Weights of a small transformer language model: 2 heads of 64.
Each number is 128 + 32 x the weight over its row's rms, rounded and kept within 0 to 255. Layers, rows and columns count from 0. Numbers have three digits each. The size before them is the row's rms in percent of the matrix's.

# layer 2 attention query, 128x128, rms 0.132, rows 38-63, columns 0-127
126:135091118060159078086169115080101124109128167130077113185116126114141159122078121150154033156113063147115164158147134162096100114122119138118150159093172118146117103148107138088138119167140192078107140162138186150162051179118093109126127145135203156143161136117161115087075124139171134080125149112167120168115135138113119174138087100095123166124142138088159195118156093135206097133126
116:142142110098161128149123130088084154089096121084106127116123074111095114068174081076085133123173124052104135108102116107138125162098133135074139114122116107091124102112112111105110152066131092127090135076127098125114141215141148184058103100114116130141105143063142152193160173180106106151089155113133129172141131150102167150166052124133122165124138060140174123146155187116145173098068
106:122073125137099142064093118156090117109165179181116102149088177138183159149112114159178087164066132175169147157152164067107095096128153116183137132119186146146096105155143136114198123186148175122121098163059146119152119081153097090157208168103167156090147131153099115104137083058194129114119134165128152111117152085131098131094168151098113092113123129115102131111149108103139100151124
120:126111136181095142150129121149162099185124058044137139080170142138091096098127147159103202139167175097115122113147093122152188119129171131137093104107049139129133209103096112161072136163124083106136143153164066167143159125089194152097117085099076042118154120108101132120140138164092138149144097158124121122110131172114166132101176139153142110163133148158103125133070112118087153135153
115:105131153189106111132062126183160130137192139180127109085108188148150147184101169159121169132081185151180068113116133084118146150174197149138119093106112164149146136120158146105164096101154129118169102119134108116097127061129119122194159142114159113110113114146091075113103089081151164157158110136101155078140149108160112084068194137123095089164100141153071094145083115103085105112139
102:138117100132103085165097096104128131160065131032094088132169152094159182082170135127109134125200114046098144098103123162080185111122103168134173131169089159098103156149089111120073135081112148084099132146091105159184166156146177161085128092121129107140149145124088167110127117093089113142128201109148092113153141158098130141110134118112190153156205133170098163118136127153142150130126
107:105103146096159123047127134135086145122148159166143091129114134085132145168156128158163103149055113169146160101119153122105099095121092121118125149122127146110102124129166136130131098193139197076134084137114138130178104103136097080161215189160159197114178126161140122115111119069214128075072085118117128150094092107077128090112146155133090109163096087086100141087147098111185112137159
082:118066129130188094136184160104115132139076190091107106134125145117090202135167152082119078145088070105098151116141120137103107170134081152098118144107195116099087153133129092129134126198167146080143195122095116107143102149105101136131141159073172120123144087081171119173086084063153106143143168106151120157078064161125133089131126117130084077144129116131151160153107169119191140131088
113:161140078124139087178131103097108166093072141127069104142143105118142164147132116117127095111204142111107118121149123096134125120107154129155138094177167116104089134146039172161144146067100106165091111152066074139127144173143135206059095101121105096112119137119102185107146114137102091158095198132127111141139166143121151096168076164114219139079171125166155117151130174141150155095105
114:117116169199159206116127123157151085149155064119163178090122129179150118119110112092125190127127158128184142092080100132133197139164117128078097133118080094149176109098202111113111131136133103161166172164181146132125142109101137084139079111138091145141155155134129107150146139224124186121167136140137127104185160115151154161104142083141081184149102160121107104139115111144080112191153
101:115124118127139136110140115156149139097166178145143073092092158117161093175136170155171123102045152147126101128119172078159119097104176102118114130102156149165147141071125157083202082148124120080130101158145128108125118061128091122209199189102143179148121129120091150102093114085156143150127108117123149069103114087143098140066178155155076100145075065133128101142131148108152088095164
092:118149099110065153092134136143131156114177109147169145112096133117172086160071139178164098133059203167171131164111153079145101122097137074134153150101106112146165116122143147163138115143097155125159070111148124135143134064169117113177202138125133193130124122159132108108133148115167102120084072152097184125154120113153114170090165139113054094112048093096094152104170077113113106116179
083:139122116130082127108119129139128150138178135127145116125100154114140120140089156189199158128107169158153148128101160092101126092110141101217155103102133109111125156124120162183093093180082139099101072156158077141133188108205132141160232152138122132116148141134083115076110117102144118116069086129142172148148145141140083190087175180091105122167127072103105138124125110117114079122207
107:072066229186164133075088166104121121134183171101152138097123127153166167098172115117154145116106082111167098101091129137075156184162097124100166169087115115128165087165254120094100127186134148099176135120164115151136124106126128098151124117129166155126192122100072109174129095098143142141123155145144115148131123119154145124114167109143089164187141113106116143157115105131095096132133
079:107080113128137072095097165109176167150127149099083180078154163132137146122116127126105141137122112149098062126159152160173159079089121142050120200043079121114123153102183126073129141128134134078157140106143181117182090142100082098144071139136128095172151120146165132182131115135117141161174083092090069120152077082121101093147115082151069123137129079124143137122119123095169152156136
097:160109087102081118071184123148076157104155141178160104095123105105118123168110134124142100101076164144172119142097082102123052148162126084169176122115143111148111128166114122168133062105078144111170101146124098114138153080166180136147204174153139194084097118137127145116126139126153101079051147156080164112124176179138104140090102178091136096113046091090131133122145102133133119125143
085:137111143207090097130146125142092143103097134129114074163123090077099126135131112138079174119135091120082145060160147110112118134156163108186125044109105106094085147124079142146099119155114131122118133153135093175125159150131162167070148127215165116107159191092057137082091095169131140125121152099165115122091167154051126122145132154115197134199157112109143129134121134149080134124180
091:089145142100124090061101144106163172142193121117134149084142100175130125128153064136135134073095126179088121141117163155130095160138162194071146174143165129120166046155137145061138122149178095169167060097134131131081068093090133085176158150117118170156072139120146111132177169099166181147121117149117120129180101119129121103162126111114097120118139110127102112109097051087163111141120
083:187121106162099111191166111151124108101098145123097074185092122080089103132117157124090130145136146136140108130172120116161152083109176114165128045164134115112076176137061171167104115105097155122066174138128109162156160134149163152083074121171099110100150141161076126111048083172121077132122138113148136111079147111059161110126106162108188127114176149092157150131130165160089152111150
090:141144158135113117113101125075140057139133117120113116194045156138157109085116192152157165116135109136116134111120148124099133120169137116165124064175109059088132139080097171130036174173104124176088126123137126139140142130172108166100167125196115095142165113144085119124040115130081084090149070109143153149125156082109110160121158135099166135125165140080120133122170170102086087138156
097:153193141097102127074100147099159052105134095134153132144118161153165080082113182156173133119120148129144118184120134120102069098150142100169148122167097091095169123170131142183084139178101159149123160113138147110142121087177113128139174130172101087107088105165175112134073140100098091091112041153127168141142168147144108143084133146080141106118073114048123159138164094110089062128146
090:149080102130112088129145111139055152135130176192160135104119119085120122168108147089200136132125138147198147111070090092110098150125063056179163122094135089131125151139180137172126060144081149090126104151123047122144190136188156135124156125109184155092145115122068119138168080113158078092086147111120153168127138178158115161120140168091123089146097120119116152147121154129101137158152
087:088097117174187205102100124118112149096132119134108148147114117158158156135175102098158136118122132078104129069079095094047151193150069127133122154103119134132118072085179114107126147130146115133204120193120123138155180126110162137110201124107148177138179163066090140151164110141119182120106229094121171123138138105140142120132104179132155157162141128183097119109137158158131154121122
082:101063193204157149124113124139087103112109146124119152184121086086129146086128106084115133140119156096127152090082138127129143141103072102105102112086049105120140144135214128138075164143117134139132156169140101128133128167156094138083141102158195130083246137108060110175099086134129105100135173104143111145093133105142149119142135167152144149202166155172115130134165163139120111158140
086:122157107097153140054129093128136122075143141109133123086139149175162126102097116123134092095073181146187113201150106118156112106155129094063178211141110116131152069191102103133137156146092160134168119113129169134168120062122127092171128102122104180119129105163154113170123137105117119152112089166075139106173154062140193095111114113123072139067083085078123157138122106109143153087105
083:167104162132116098147133117130105112131120151148133064194088129095096102113121169138164168128157116146118148143117165135093103122105136113178136057128143081107146187148124171183052142134119129139069125126139066125092121154186099151098157125169153081098140119138063107105058134100129069080132105123190135120068139171120093135149153165114186094188140147092119112167167137119048083133147
# layer 2 attention key, 128x128, rms 0.135, rows 38-63, columns 0-127
112:070118168080156127098111086133123109069155083160099121132103104086099131107067147141111064127090116156194099180135155127117123156124099102128185141119148143129175102140149168085140129149072168040168159146156125139124123102163121073188158130143162147123161137137177161089087106128124108145117158121156111130112143106156140170150122143128159203131112137099051170192139151097161098084196
105:085148075155154151143153127060144156099068137178096137102143118155095114108170089097074144090173123138091162108182113119109137056103152180058108151123124159146118090117095112184103143118166100153098112155168117126141111188141159127118138085138157155166139133129162088153137161139107121153121140160133105145135114084156176036184095119115155132092156109140164176046123098170088129089074
100:112151151110145150080138081228121142109220097105169132114100118116172111164066132127124115131061145121200068158067118111154135172166126087150143126130140120141161152124157153057167106140103149086141127135127147108135126076129136114210133160140126115128097140134128206117090068145132135130140132079144112097126135152112092192100151149171100139148078128103080093189129158118139140162167
105:160092103178114117172142184057130186149064149139134136132164123146070173129156097088140149116160129117097139104134073125109119103137146146143134104161138071153081157160119102171089147088157110227135123142112089113107151173141161170059129137112110125125137122068120120119198171175113132116122166146075151165184152133121154056138074151113115117091151122150204104083144103120093138144123
126:157119189132099134107136117159140098148178121082162096129130171109159146159111157165202165129084136095116113158051122137153113203177108126172144130145134081159159148125150114070156113107116161161134132107089100138091139097104103127122110157148098101122133130083071184114087090122195123068156115124122150120133103161091085180082198103164115098159102130120110049180154132076099089171137
111:167072117170125113127168131079094161103075162197101142128151096129060177140140073104102127077161116170100153126141098092082099081137146126150190104162095140114115169151131148176081176113131137184122123134116090122109126141183181121090140106132117134087136139121156121129159196143079145143070201133091141133170201129145123063153083158118149139103128151085175141073146127165133107153114
099:089122160065145114101074084195103129096175079099139086121092129083151133123064128153118075141067125168182080201100173130135135191143101096124157134103145126118158102159160158068148088168081132042163163114156149127160127098141099116159161149121166135121140132126121158113067061125142114154164152097152107134121125129140120157105163120120145175142094103119083148190125184101173127122146
109:124179149095176127103064125178118100122190121163168083099093121140133130079088142141148094126104141145136142162097197112142081178121130048128157160131149166104165106134123191021142085169136152101120116087107136131094108084152099086205129131191170101132139154144152125130082123108133109120158099131148144102102109122129128188157174159105128102137081097071068126126101125125141077115143
088:147126118133172165142171082116143121110093149196121164112150080150047091096111099118060150088163145199130162139156101072132109024134163111140139113151140102120125153176100146163134175121144111181093149175084098101083101113126133100118100113172148123089146141168159127107127190146124138179114187166132119131137199134160103094184071148142145137087135149096128122104135130144113134134060
106:148113080157094118145104146090182119177081112135148156133180176155157134131239182107167169157152124094067136092160121175134152113135126159153079117135099115151105170081156103176096131124126114134136127087142131133133130132128157205094090136070063094155094083121129103129168132116117147104155058159115127157111105139132090094086153121119126037137175158176125135121098084139120144166167
131:123145163140142139076098087176108114138167128081161120133133177102178107172088153152192090124046124121142099184064148096114114197134114087143142142104166138133171105130146150031148075161127175096186111125139194128143133099111091096160159163152140156147116134120104152135091073117139144105169098070160153085109085140111115171113143128164100116171077093118089127170109135096125101105152
090:084059143135065113190119167094122108136127072071106126151141177105135180149146120122139127117129112090136088091113085200127145160142131190134171113139074123151111111082145070168128165048096109157138140141160166125159131185133169153098143143075114109146120061099092133130136120139099113135100100101102078145166148126100128057087162069164140116093191174158133128177126124168133150144148
092:118052141097104112183111184110095167123136118102128099193085108098114184095106121117086148159112092126126048103121085159114128144168121185130178098088121119133108147123152085114123162061076079171166163103163148099168153185125171156090153157107129112122152115095096130162135072145125070134127183100078089164170140141103117060142126121150146142124181121151150168175139162126108176127156
114:159114138154126133117113126060169193117160133174204087091117134113090127108155102104140114143139151147095055109089125152129148158138148136142159122113156081165143128047155128133132057054135138111169117078123061148123178153189171103091065139156114097136108150070173188130119116165127168080167165143136149169150105110165095133151114111104102125120107113071136100114162175172133118155163
092:111127140136148146077160073091098121101150157106194125129137134088145102146157131132214099129122108155099131166045167117083116132135137124160157131110174174174149089114106145108135067139170241127181086119122163164084176053120116130150162129153134175137155158118105143145110109096122161114149114143153162096110157130095155130132145106160094132113087109108127097168099110163139025091125
092:088061119147088113174080111144120130143119070086098128138140176118154245153096125108091123132113115131161092144156076162124158141154131167131125111173078135126124147089163099146117159049060115150119162133100117148164100140151141134133157131056125095132114072138100140115166106131112049163102139102073096165155139116119139088071156092115157110103177167117089126157146096163134173185114
085:120110153095187129106097132118103138134117101118138076155093115101072172140037147111137107129140109147141105165129070119081187113146141171096120126099123071097124118146151133127126148134122097078148158150118025104126175137119097122105110125102155162121120123127122131125127115150120070181173213097187113170174128130162101077143057159129166178183147055153119152142141173074143163130123
097:151140046185134144120201152107168136125130105124082108104057183168131137143167132097110156103118139086180161043185073149147138168124134151157127103142136125169122140085156091182148102102139153134059135128165114148177133167104164146107173105165089145150131120150102120096095119114162050068104057114167124113144150131118109185107147119077150140116119109138109093091102078124088128131143
084:133123188089116133081116088120130076090122123123154106131176085088104099185132182137166101158120110135113126181075163109095141073141120192133119146145159110096146130153160138140117152196126106110170147163102147123071151091116061124125109143128160166101122138138165143079110177135133187171140212160100127153090149149155087057145116158169138129143114120177113137213141165091168155184124
091:144136143122127133159132121103114086149064193099062111123149122102131098174112089187104089125112138184125130103105138096089101139129182130088185155068167130112140087181083090090164148176148070188177121122139122089130174128128137085112121138124117146119146143082138130146150110130145151111152207120180107108172134123188140104157053116149128170154161071135179150098121185114111100065152
093:136095160106026100166102167096108075157093163129089161122156133176178119154148079134084120166136130152130144069123110131105114127095138169089124148153153162096108108174081067146150180124142083179154090111112131106127143141126116122113073137075179118118081071106154088163183155156105123094113133093114073139150117125177140065150091109084115116137211103121162133072136148158153150119104
092:103077185115095115184102148117133217073135097130125099170095116127100145096098136124057132124153144116089068166145106169132145145160138133165158113132067081131118154118132106124084189035091102144154153101122137116104113157115184136123156145105139104097136103165108138172095093174104083170115163126057113172179131107101109061112118128140142158110154167071136137150173190126125165146114
083:117097143176135142172117052231122123161127105136099105112105130097184202070097141120080147055115174138137114111159084123146143130132126102122134128082084103148165170134132152058136170054110077129132157153151130104122112172152191112117142125155105089139120161113124164158129058162134082184152161087168082130158123118152096172128114156134123157124146102089076119102170123119110175118122
078:141169164111138142173069074136129171113160153160183165088123096064103074095148141148159090146112149157135050179141124148107186116114168051117156143125107098136136088114071150143180098082137103088173135121132122116138164122123134111123134130123131124117126146135217159156091124158123203177160196156111162161098134084159144111134048142142120136098142121085141169142147170149169157120152
093:096073110185062092123088103088187114134121111159154164059214131161142145193210098103153128100121139134119145106132129150149114142099134134145111125225134136153133112100140119170197133097152152165125094130121142131114106082169170129137116131116124111114052089145203166109122112148126158103088105146103106135096137102173125090089146125115098088066112126098110099111132132155160087192154
081:131154168080139112154137144115103161104126139124084150157112101117091039127103122209098086218129130147139122145128144105117165122134138130073138128079133083079120114145101099138144138152112085070155177123125109113156178167117103097096092140127176135114137129097178091153094153161139163121097197144105128113151090130143135159168074118098157165169126107112191160126147224058143188108108
# layer 2 attention value, 128x128, rms 0.065, rows 0-28, columns 0-127
096:096143133160132146103169154096152091113125088130115108184096107174143131165188173154108132079126117150142111124148090134062107132139144145134188134120154145123128134093087154083182116122141141132172160105116048127185154097143102097049120118124186097125058124135121162120086103094137130105126134049152096113174037084155074086163131121114156140127100052168098108133101173124131151096137
107:142129132062108150144158138153085149084190138178120127077172162152143139109106102140129106140119181141070110131145179108226108091110128129109096100130168177077124141128126132109091137143160130105077101141155150139106150151076158064162125114199164150141144186112142126104165162158141134092120113145059176151052169106070148183128186150160103089094142179121099172113122120114130145143141
093:158094137142110181160096103043135126185142126128171168098173126120148131130152123181125110174131137175132099150095158145156136139134137109130130088101199132136170093123141121069143174126142136125146119124207148134175078102082137077114102128159083140120139150107105167129128074055114080160160136047115110153144099174178121134069104106138127087081111122137067138199113122099081132183151
099:113130156136177158116132041089111094177157108093181166149151175126135118111123160106135132119137118092064103108068159092101091155157091160151139125068132123159153171107093139116165107107114152118102147125185164117106153127099200096164129130164105141134140100085115130177114124118115129144097164147143119069089079092130128130103123112158151048050119112097122089158074034155065130131134
083:115119150202084010184115154043153106138115162126053130161127156038103160198136131193136106118132076133142116091070101106142116134082144171179174128179090141105127100125152113133176158124115179130126130141088106110150102144125139148054086148080116103103135083122123162108136158109105126143077152151127123134139169130154105130129113119147140082163125171139130095126122143146131095124126
097:140129106089078186154147148129113124093129124166140154106207117182127134104143135133105104196130121136119145128126210130184067152107058167111105069104110102105120125125131122117149123123115129091101080131205137148145099101130118110174127128207114137144135170124125061110194109135130122072141120132108153116122124109114126177100108150096113083076144149071077178092165068057148123129182
115:170135121128104077167178158154118121115120181151091132108168173141151144134098122145092106093128150177145164108068104068159068130109082136114126204166094123098090135163139136192108119114165170141045105137068101131059085137073163161125155131084156121106099135156125142176186176133168080118093151125110174145130153113106175157127127152172115126121153177116141117080175145088124145129079
093:145111110104077102134129056074094170168111205107151157127194115123158142191144124133140114111113148127146177105079143066087116141160080111163113184165119148160104134146126104179153133125100137153108094184096141140153118098178122150174121147128110110084156080139132022143149090080136111123071162155169116135150129113141158155080102143123173119111140139073147150111123069162100152163069
097:140128116068104084122123115159085077104160140157135134116216176100132174185133123127129135077132143187078122103131105099189048120129059116130094123149156217111116132135100163169117169104158107132099087145065129148155134159110184105185124134146138107116092136158129122122179186132124120129193119135127137126125101089061166113180124152164105143129131143154114087130129107060163095129172
097:147160145071174187126080082144135098133137107078125125044113120106161146149137165061121143141140111170110101157096118132097202078098082111115059147156155152168134122090162150105167103152156108165068095147093158135068086086096128144153139133099115125113115068157144112126123150105156085172141192130101145170077129159134144118146123150163110174151165105129124134170137173056135136168187
091:145165148163086096185115137103138093157150133099128098092092137095086130123103134106120142138130162108089076123078097101069127202153160074134173116183174108118124112125110106115088125110163134135154186100133177081042098145130173082123136123093151141139118166112124174108155111149152098076178080139115132153112103201122136085103109105130107123137118137122123159059131111235136118097194
102:120105053118170124159078172130125154146127162124137120167200084112092145080119135065103142161120111122134140136159152093136111095137193152121117101140086105099079112097171127148118077148065080144113135127089135114154153145146117180111148123149081139144165123144162110085182243129106154151176113205095147117120206189142114146151093130105079121147133140132153090102112158104119116124186
096:140116084161136145132202152053141208101161133110129146078192129180110159170169140091086102092132162128124130130060145099058167074117160127111123176094067151178143165085134142161163120112126177125074151129127100150152108149131128116125103139166128147127152154195099089111115136097118097091103101051108136148106096106157115070167111168170128096134137113110143159135056159131132115148108
098:124109121129107056165120164097127154116088108066139139207142155122119137197123121203142104115130072195080140180138170137174089178113098151122124138194160141139159117151146150134155093104139144181156094150122120170186131129099110082132098128149106156141088132138125110138131089152117157049148160108160123137224096113109124096123136121154150069139128151174132172169128057112117138089095
093:154112138118132123139112165148148155118105139096158128132195108066108145154118132128107168073117091184092111148144149110137070116138165122121132152122143105134117128113128150090108149099144135190142094115058123131119154173075119094110136114124128122102154168126105104121176192150141207088191106107131139145135210218051095130142130157143119140143120139147200075061146175131070125104199
084:103151133111169114130079137214105121138152160159107097167116104169157145126096090092087142083119138135166127140149152091167134112131155076141136085107151145065075111133139137157140141157129112108088124130071122087121118151183129133151153123114139090132123143181188083182091133113161179121114173167147154130156211107111076147203155123126105167166170083166131108079144213062118165132125
088:100135184080106117164095136110142099144120135134097090125186168073124106178140108124180099152124166195159112128085038164172103146112121158088163105113176148101153090165104101178176112127116143110133102145083153163185107137148131187133149128091074115136108054076148148145129093115113150100075181171082108141189121115175123139140129109165114102169145145116102140191148116094135164177122
076:096159093161156138125115061128121202164087117135176070142144150109149138089142157134149138188125082101074159127138132134085141115108150190134169049125137074050132172126139115143106143123132091072180157107168131145092100082161084141114127147178114167132130154139147118130110091126124105079165083182159107066151149117183157130132117149146140133118160139126117182112195149177083161078154
084:149120082121141160136172103104161147128108094126110123077123128175120118110162098110128105072118193139168120150095068177144118104162157122088103190181141123165149068143159129133074126125149115160121154170081127106145158140124118153132124124076161133109080154128128196160104089106127077156123121044134120122169063139142151095117168131118083134138114088178088088136241168155148150185102
083:105131091140086094189136079166144069112093132159089154155120099095111173111137112143137176124120168116133120153129076149092124187157174155120220190210081085095136059159107098168079152152159077123155155133128129128084131165148118107120123135083129127129122134126174148112159052123109107135186105151144107138154167148115160135105079096069133120151104141171082128132161165183139104094135
098:136108125129140160101147103136143116120115114151130142184104149177154089115128160126111166132140100084058169135124181153107157137165053121135074171232075098177139146093139151071128108157092135133122095141172114139095132110146106062125103132163072121115124161180065167097125130182143111135093167139161153084088165150073138133079147150105176154107128106086141099105155074102141073091164
102:099107111163127147130132145165139151103191127122110105128085159114081115137131206127110091114125119114086101132157083195114148155058094109136114141175082075117126133080086115192135077086130137096122099112070112120208142137094141145101110128140120145128130140086080042092166103167131104117143120145122140182075120073118109066141109136086131172121140109077107150072169145138180124111200
099:099129152121073150126101108088107138124138077058107128117159195080121134116129173094178136136158106129071103123068109190150162104073102181111119081063174168145180116064139157089116116094162176126131130136166184150117103113064175073111089134145133157146116120061107145120083114128119095077164105100091146113070115132093150089099147154165113091098110135115085140174116107158132121128151
094:112160181091094128182126115053128131139120144135121138112223132077152159179109108143149115164137160127130105140130166087158119137130133135084086028129165084112163140141107140114148106131132120113116069177160163114105110134116152079173153129164121142150151111131090068166130093151137149060143170150092148149134152112068103150092093139173106108084172190088112163171166133186079135140173
092:061115124119154155102148170092128207101140104168138100102152078134074094139164139144096131118116139126117166120106113156084110058095151181059143107098186110133143093133109133121090161088105125165218167121137093155144159113103103171127120132170142162124111132114082149106170140133110165158127010092141084128131085144170121096125120126089112114125114099228118112098140150148114164138146
114:127062119113081113160151078097094185158184171120140140157201150086130182203161144134114092120116120135128137121089112104095153109156084101189092161146129134127076137126107087169152156083063155135138133153069107158166144145145136115141096153136108082086163118132121073146137081087157097086077138108148125179116149092103142084054143128145152125117158131082141134168128063164150132168082
086:092118140085142170118129096114145175172122144125150128173192162126156132105112153100130106178111139168143154133094077167119167173122122146135182087100135110093134103111104121217126078141097126128151137152106115157151123094169147116148118135097109132167068168094104089134145065086130114167092172201098124140113077058186138145074114118111122136119164112141068132193187073115127139205152
099:085086094127146213116064113138160150151124066047151123111140088130130124175125193103121153119132152154152128153055067172052138119106110106111108139072144097192110148144103137115153123140120127138147125185086145151142125069113170155174141132083081131152118113099110070156144075124124139088172088112167099148177144139102111131150086117073125101157131125149091162151184122094107102093156
134:145085131097076085182150190075104083155114170108130125184199142075112202143164138158119110163128053138097115096115115195073111086114086189125130096137128122086072145110113061158159164124102132145148127098091161112133091182118166158109127159074112097101168074122126104127179101136141133115085127139104086184135158148093135120130126114114166129114135147186171154138117129095155128158118
# layer 2 attention output (transposed), 128x128, rms 0.0919, rows 0-27, columns 0-127
093:155126117112090070130124152163112095128121130153152112114125119067063130104108105069146155156205138140106112105083134146159106095097140112137078079124168168191159163153168150201180151163107108174101135134112094134117086104128164147151006192101113141126150147128112165104139169145105084151071163089111151141142112181109151156140099105137140085145144201126140109150170136117091149115153
113:116145136109127149145151091161124113145117106097131110149071065118176116186158175141188135130078107142142121129110137101081109133181080131131152061090085090092117116136088123130076113099118063107141077137140088144090171106154157143083211159112141077105096105076118112153075082115136112144122150133137163108156182141160057125138095111167170170144073113069065157121107096170117101143136
081:047085141153113117094169135150163125126085109132064140142127118124115146171123097146097127186048185104097201079127087103132122132098188116107126088158145107135165193122100135125146168160138123125162100137121104095076136137107148177122090112156179102144109079099134065131152136176056084127140134174146218126101128163129148124165155106110136061139095096091148104137139161099098113105115
088:079109146119114132148129204108225132150118108123094150146093135119114123057154125113154140185036166161077158126103147109131126103150186139174157081111116126154106103141054154124104140152189106135112130141084096122073166165128124187145109184138099118165124116105122109109131150107212125149084120184126193114142098183113080153154111123122153140120155095120134146076091176131144147134113
102:120128132099149132110131124101109100118108133142078154108116129154104116104133090153064154118255126117151151118106133145160126131085135132118072130127126168081162133154175095084187145152152135095145213133115195126096097190084063109119089034170122111159168142150107097136119113139107152126165116106157068148098075111126186146149160143153129119164147120176166143120126174102118153125099
096:063103164135194145085124108161171111140134126087085138109120072137155139123150114141127162146064123091152068126115109145053098113191108143148170056104126141111115093174069153110102106106115087080133099156137124111096143127118120175064224075151136125143131096080110163169141088128101126132168117180175152091109177151162070118118136135139138172153103061080126135146120133115126101134121
108:105144108113160172159140102112098106088123140109134132106089103146169098149151122159151158077255090147150080165153170132100089154133120159115119076088064120070111111115104095077128092121102088102135189127145167144155125150132073090141137044133165131154181127127138137124062102149117184163184126126099094119113156084135114120129136151172138180162079131121082183131131125127132123115163
108:060108134118183183110086130121141155094155156109107108110145125159104127083108134142071123114043107106127100146153135183155129124101147169115130178150109131101126086137113100068166121128152125077168194114120209149122076189088083117133163079116134167158124109113158164133181140140116179178199063179114125104084075129101141125112176135140086143131120084156150121155143150098167163106124
096:114146132150174145106114091147139113127132136117110154145026088123136050137143161126167187104170103100143126086121147171098116171142145130118113087123063115106163088141156108127114101128116105060112106115141168139122102178109136136083132163142104122130128178082085130171084134169113139162147163118164182144087194089111073155147100102190161211169100177147097192151117171168126129107129
085:098118144159154149090148131060128154082109123088105125169062143155152092139107149203126116097125122133106134127156147118116118168138224190091143182092156102143132113068127133137102107187080137076135031090213121117112096182191131134091092144146135092144175064126086123139141135197135128143113116101117131167119138092098144111150132137126182131136097144134141147176129150159089127124121
081:142179085074092123088140107138134169150063061177191135090255125119188110174125136142133079165135175144142174188122137137169149141134144114101159153129081112143102157104114137112148169145110158131122104133141118176142198104137112146151068176130154106117128150139178094144072156127189101124072146126085118170123141113132114109108142143102115118108127130120112161117075126086171089155105
094:157111137141131150090117151112127158092143111127128110098143158125171126146164130094136101072138120141137146080126103102092182173127069124114143220106121114142114143130109064163106141091143224090167107094162094173188179139124070088085205130149155175142187112130102140178123096102166135111092090100160079117168096122107201096130092145122067162115117097111156158141131105130144135125081
085:119079156141101073093135133187097102092082159114088050086061093118131093048127107130139136088255116123112116121154190106141119129081109166158131140123142103115141129105095117135134113118175101140108155121148133144119133134105145162116064094115144095155189071113088141142123159102122107157106146125124130146165164173077149145137124105121165123115094140121104169158115125129105169139126
094:099149158137101130161057152147109074153137118178113149156126130111143152096126149129133195127158141110128170108083117151122127163129162134108106093189142100085138121215151132119104176165115085108081209164116124104100072170122118182155130059150063110137103123095109083167110087199055108124128131119143180139120180166148136112158144110137106146093127154125145131155191152117049122122153
083:186128115150105143093092124090099126088116056150143156108120094091150079139150158107153122101214138141127189104114113082152148205108131096141147160119132105130169127110121093160124156160122170082116173115142132163149152178185102122144136133090127153123103183131171153129086111146118098123075165071144098082152178156138153099187059116162097148104034140122069167152131094152105133118113
078:147173114111135203170093097106104188068135107124189144107099176137120111154132139103141120089103115131154086143191115121087124110172123125056093212090062155148105115121121148113093116098086158094180107070121116142131092072157121059146135185122129152119123135083162165104121139147139160178104125098118046137203103139104163121118126167115145169147133146132087087144173115148149119109151
097:113099133130167150132131111131086119128092122140127168179129145181088199164144112154118121135164117074136124113145154159132141118101111149119095132108111125068142155135132093078147108154095115105172159105151172102129073134092076132114142000121148122153162102168113113091093071155086169131160117149163153180063103088173143119142158121162098160181161138193174114117107166101104124109139
078:158142145179194168073096158086149112132117133158097082103208164122108125152139107100078125121069120118144137135100103137107148106141137159149141175177131192124088078131136180096152132098150136103113133128074121129083146139092108167080125149164135182134139092151135134102166126140127138154146073144126049145158084160114128133078186157109070048104149107168152081114188165166153101139077
090:130136125134077042119182132180077181120120148110176113140140110088111115155111162121164137143242132170109121111120180089157130153128120122095130129127122098142153166069126103165126120141085142185147141108146115124160093052131177129158083087096135100144144106147103125086094152143096095100081150133059185178129148132114070102147114092103170147141127198101135147139086093078121120109170
071:145120121135116081137123151108102159153132071175197113077229119153103145198113138139109118141103134145155162121093092177141153091126167108111106145167134150093131152105169089098218164131049145163122139102132152137154076112099076118133152117126133159164143128148118106127091163169099091120146123132085094151115115056174124145108151122126068116127190180113130130155105197073138122098074
099:071153152153143092155118162106135138158184114133085189130132104082153083028105147114103184156083112151117105158075089119138073151174138107157166062118175153181152090150130163166085152148150132118086125152123087128118135124128168144133186166162072149124093120119092136153194162142174119096180109120134055078148127137113142165144150108089130151085085111103112151138108170182116131124119
090:149123119097153119100084106137120078143105133136154105103142104201168131098141082158117128097161049079127141168139153154150110146127103157134111107134201175149141121114136172136113144136102116124077077166172152170073144094179148130096152105147097141091160026058085187131161122097137160093126127067164112131103181074075125144128131146127142136092140108169136161152062175095109119151101
102:117131171136111114136152129111143063171085116135076107172093125122142127113123145153159160163222136136123169117095153106130129154157136137168143031122135105111136138131119168119098116149126072151085104141135114135058168179143178200072062124157094069108149099136067097132097115131127104116098184151162160161114175131159052149160134128152181113120100135119114144100080161145087090156095
096:096119148122169166101105130121156088119095081131129142115094095104149118144189186174132122154163143112143112106161124127110111145145151182113138101111086100079125135143058159071101105145139060054097132093175090112083137121132079152081193016164089080113119145111118132140114074175140101162133132191167188175139132124196109117162116133155160142131093108119091160114114143123132113144102
097:192102138146112057023133128194102108121138140145116062120138136096087142155111112082162109117142136137146109101075172105136152163130116086191128155147158145147145147074164129208184100082145135178146141122077111112167102086102152171100079080084145137091098109188125145097090105111089077094063181120146166120107131165123118111130095108119128099132124176099166130119119107104116145139129
135:068111150124168161118089125124132095128122142115109127116127133180115135076151123161090142099147088065127144131179149162172126147118144170118110156152122182091161102150130115048158109128165118093116183122128232146097087197093087107108135043133153151138133083106148138137159151099102191157183086158156090118060083129114156171132184139157119118124124107167163142112104165107166153108093
086:058142148141186153146109137139122093133103161142128143156103167161089141139171119169096135123039101111108132098150123150147136117131100190096085109137134114130149152144083134123082095153061097129125113095118114127097082146105084177111158054150133169132155017133079128103150091123105188130137082155160199135105109119137146173113185127125126094164139109167193104089084185122117130102103
089:106136163172100076057126142101113156135114098196156108129198152119103130074095111155136111147093110131135133125161121112158147137126178120159169176211147122178126152090139164159148105107072183119122086080133145125144098149184166210103074075106088125157126096094129152149170164163112113092123128168146206194121120147105115102118136129156095135086152137121145079182142170101118100117118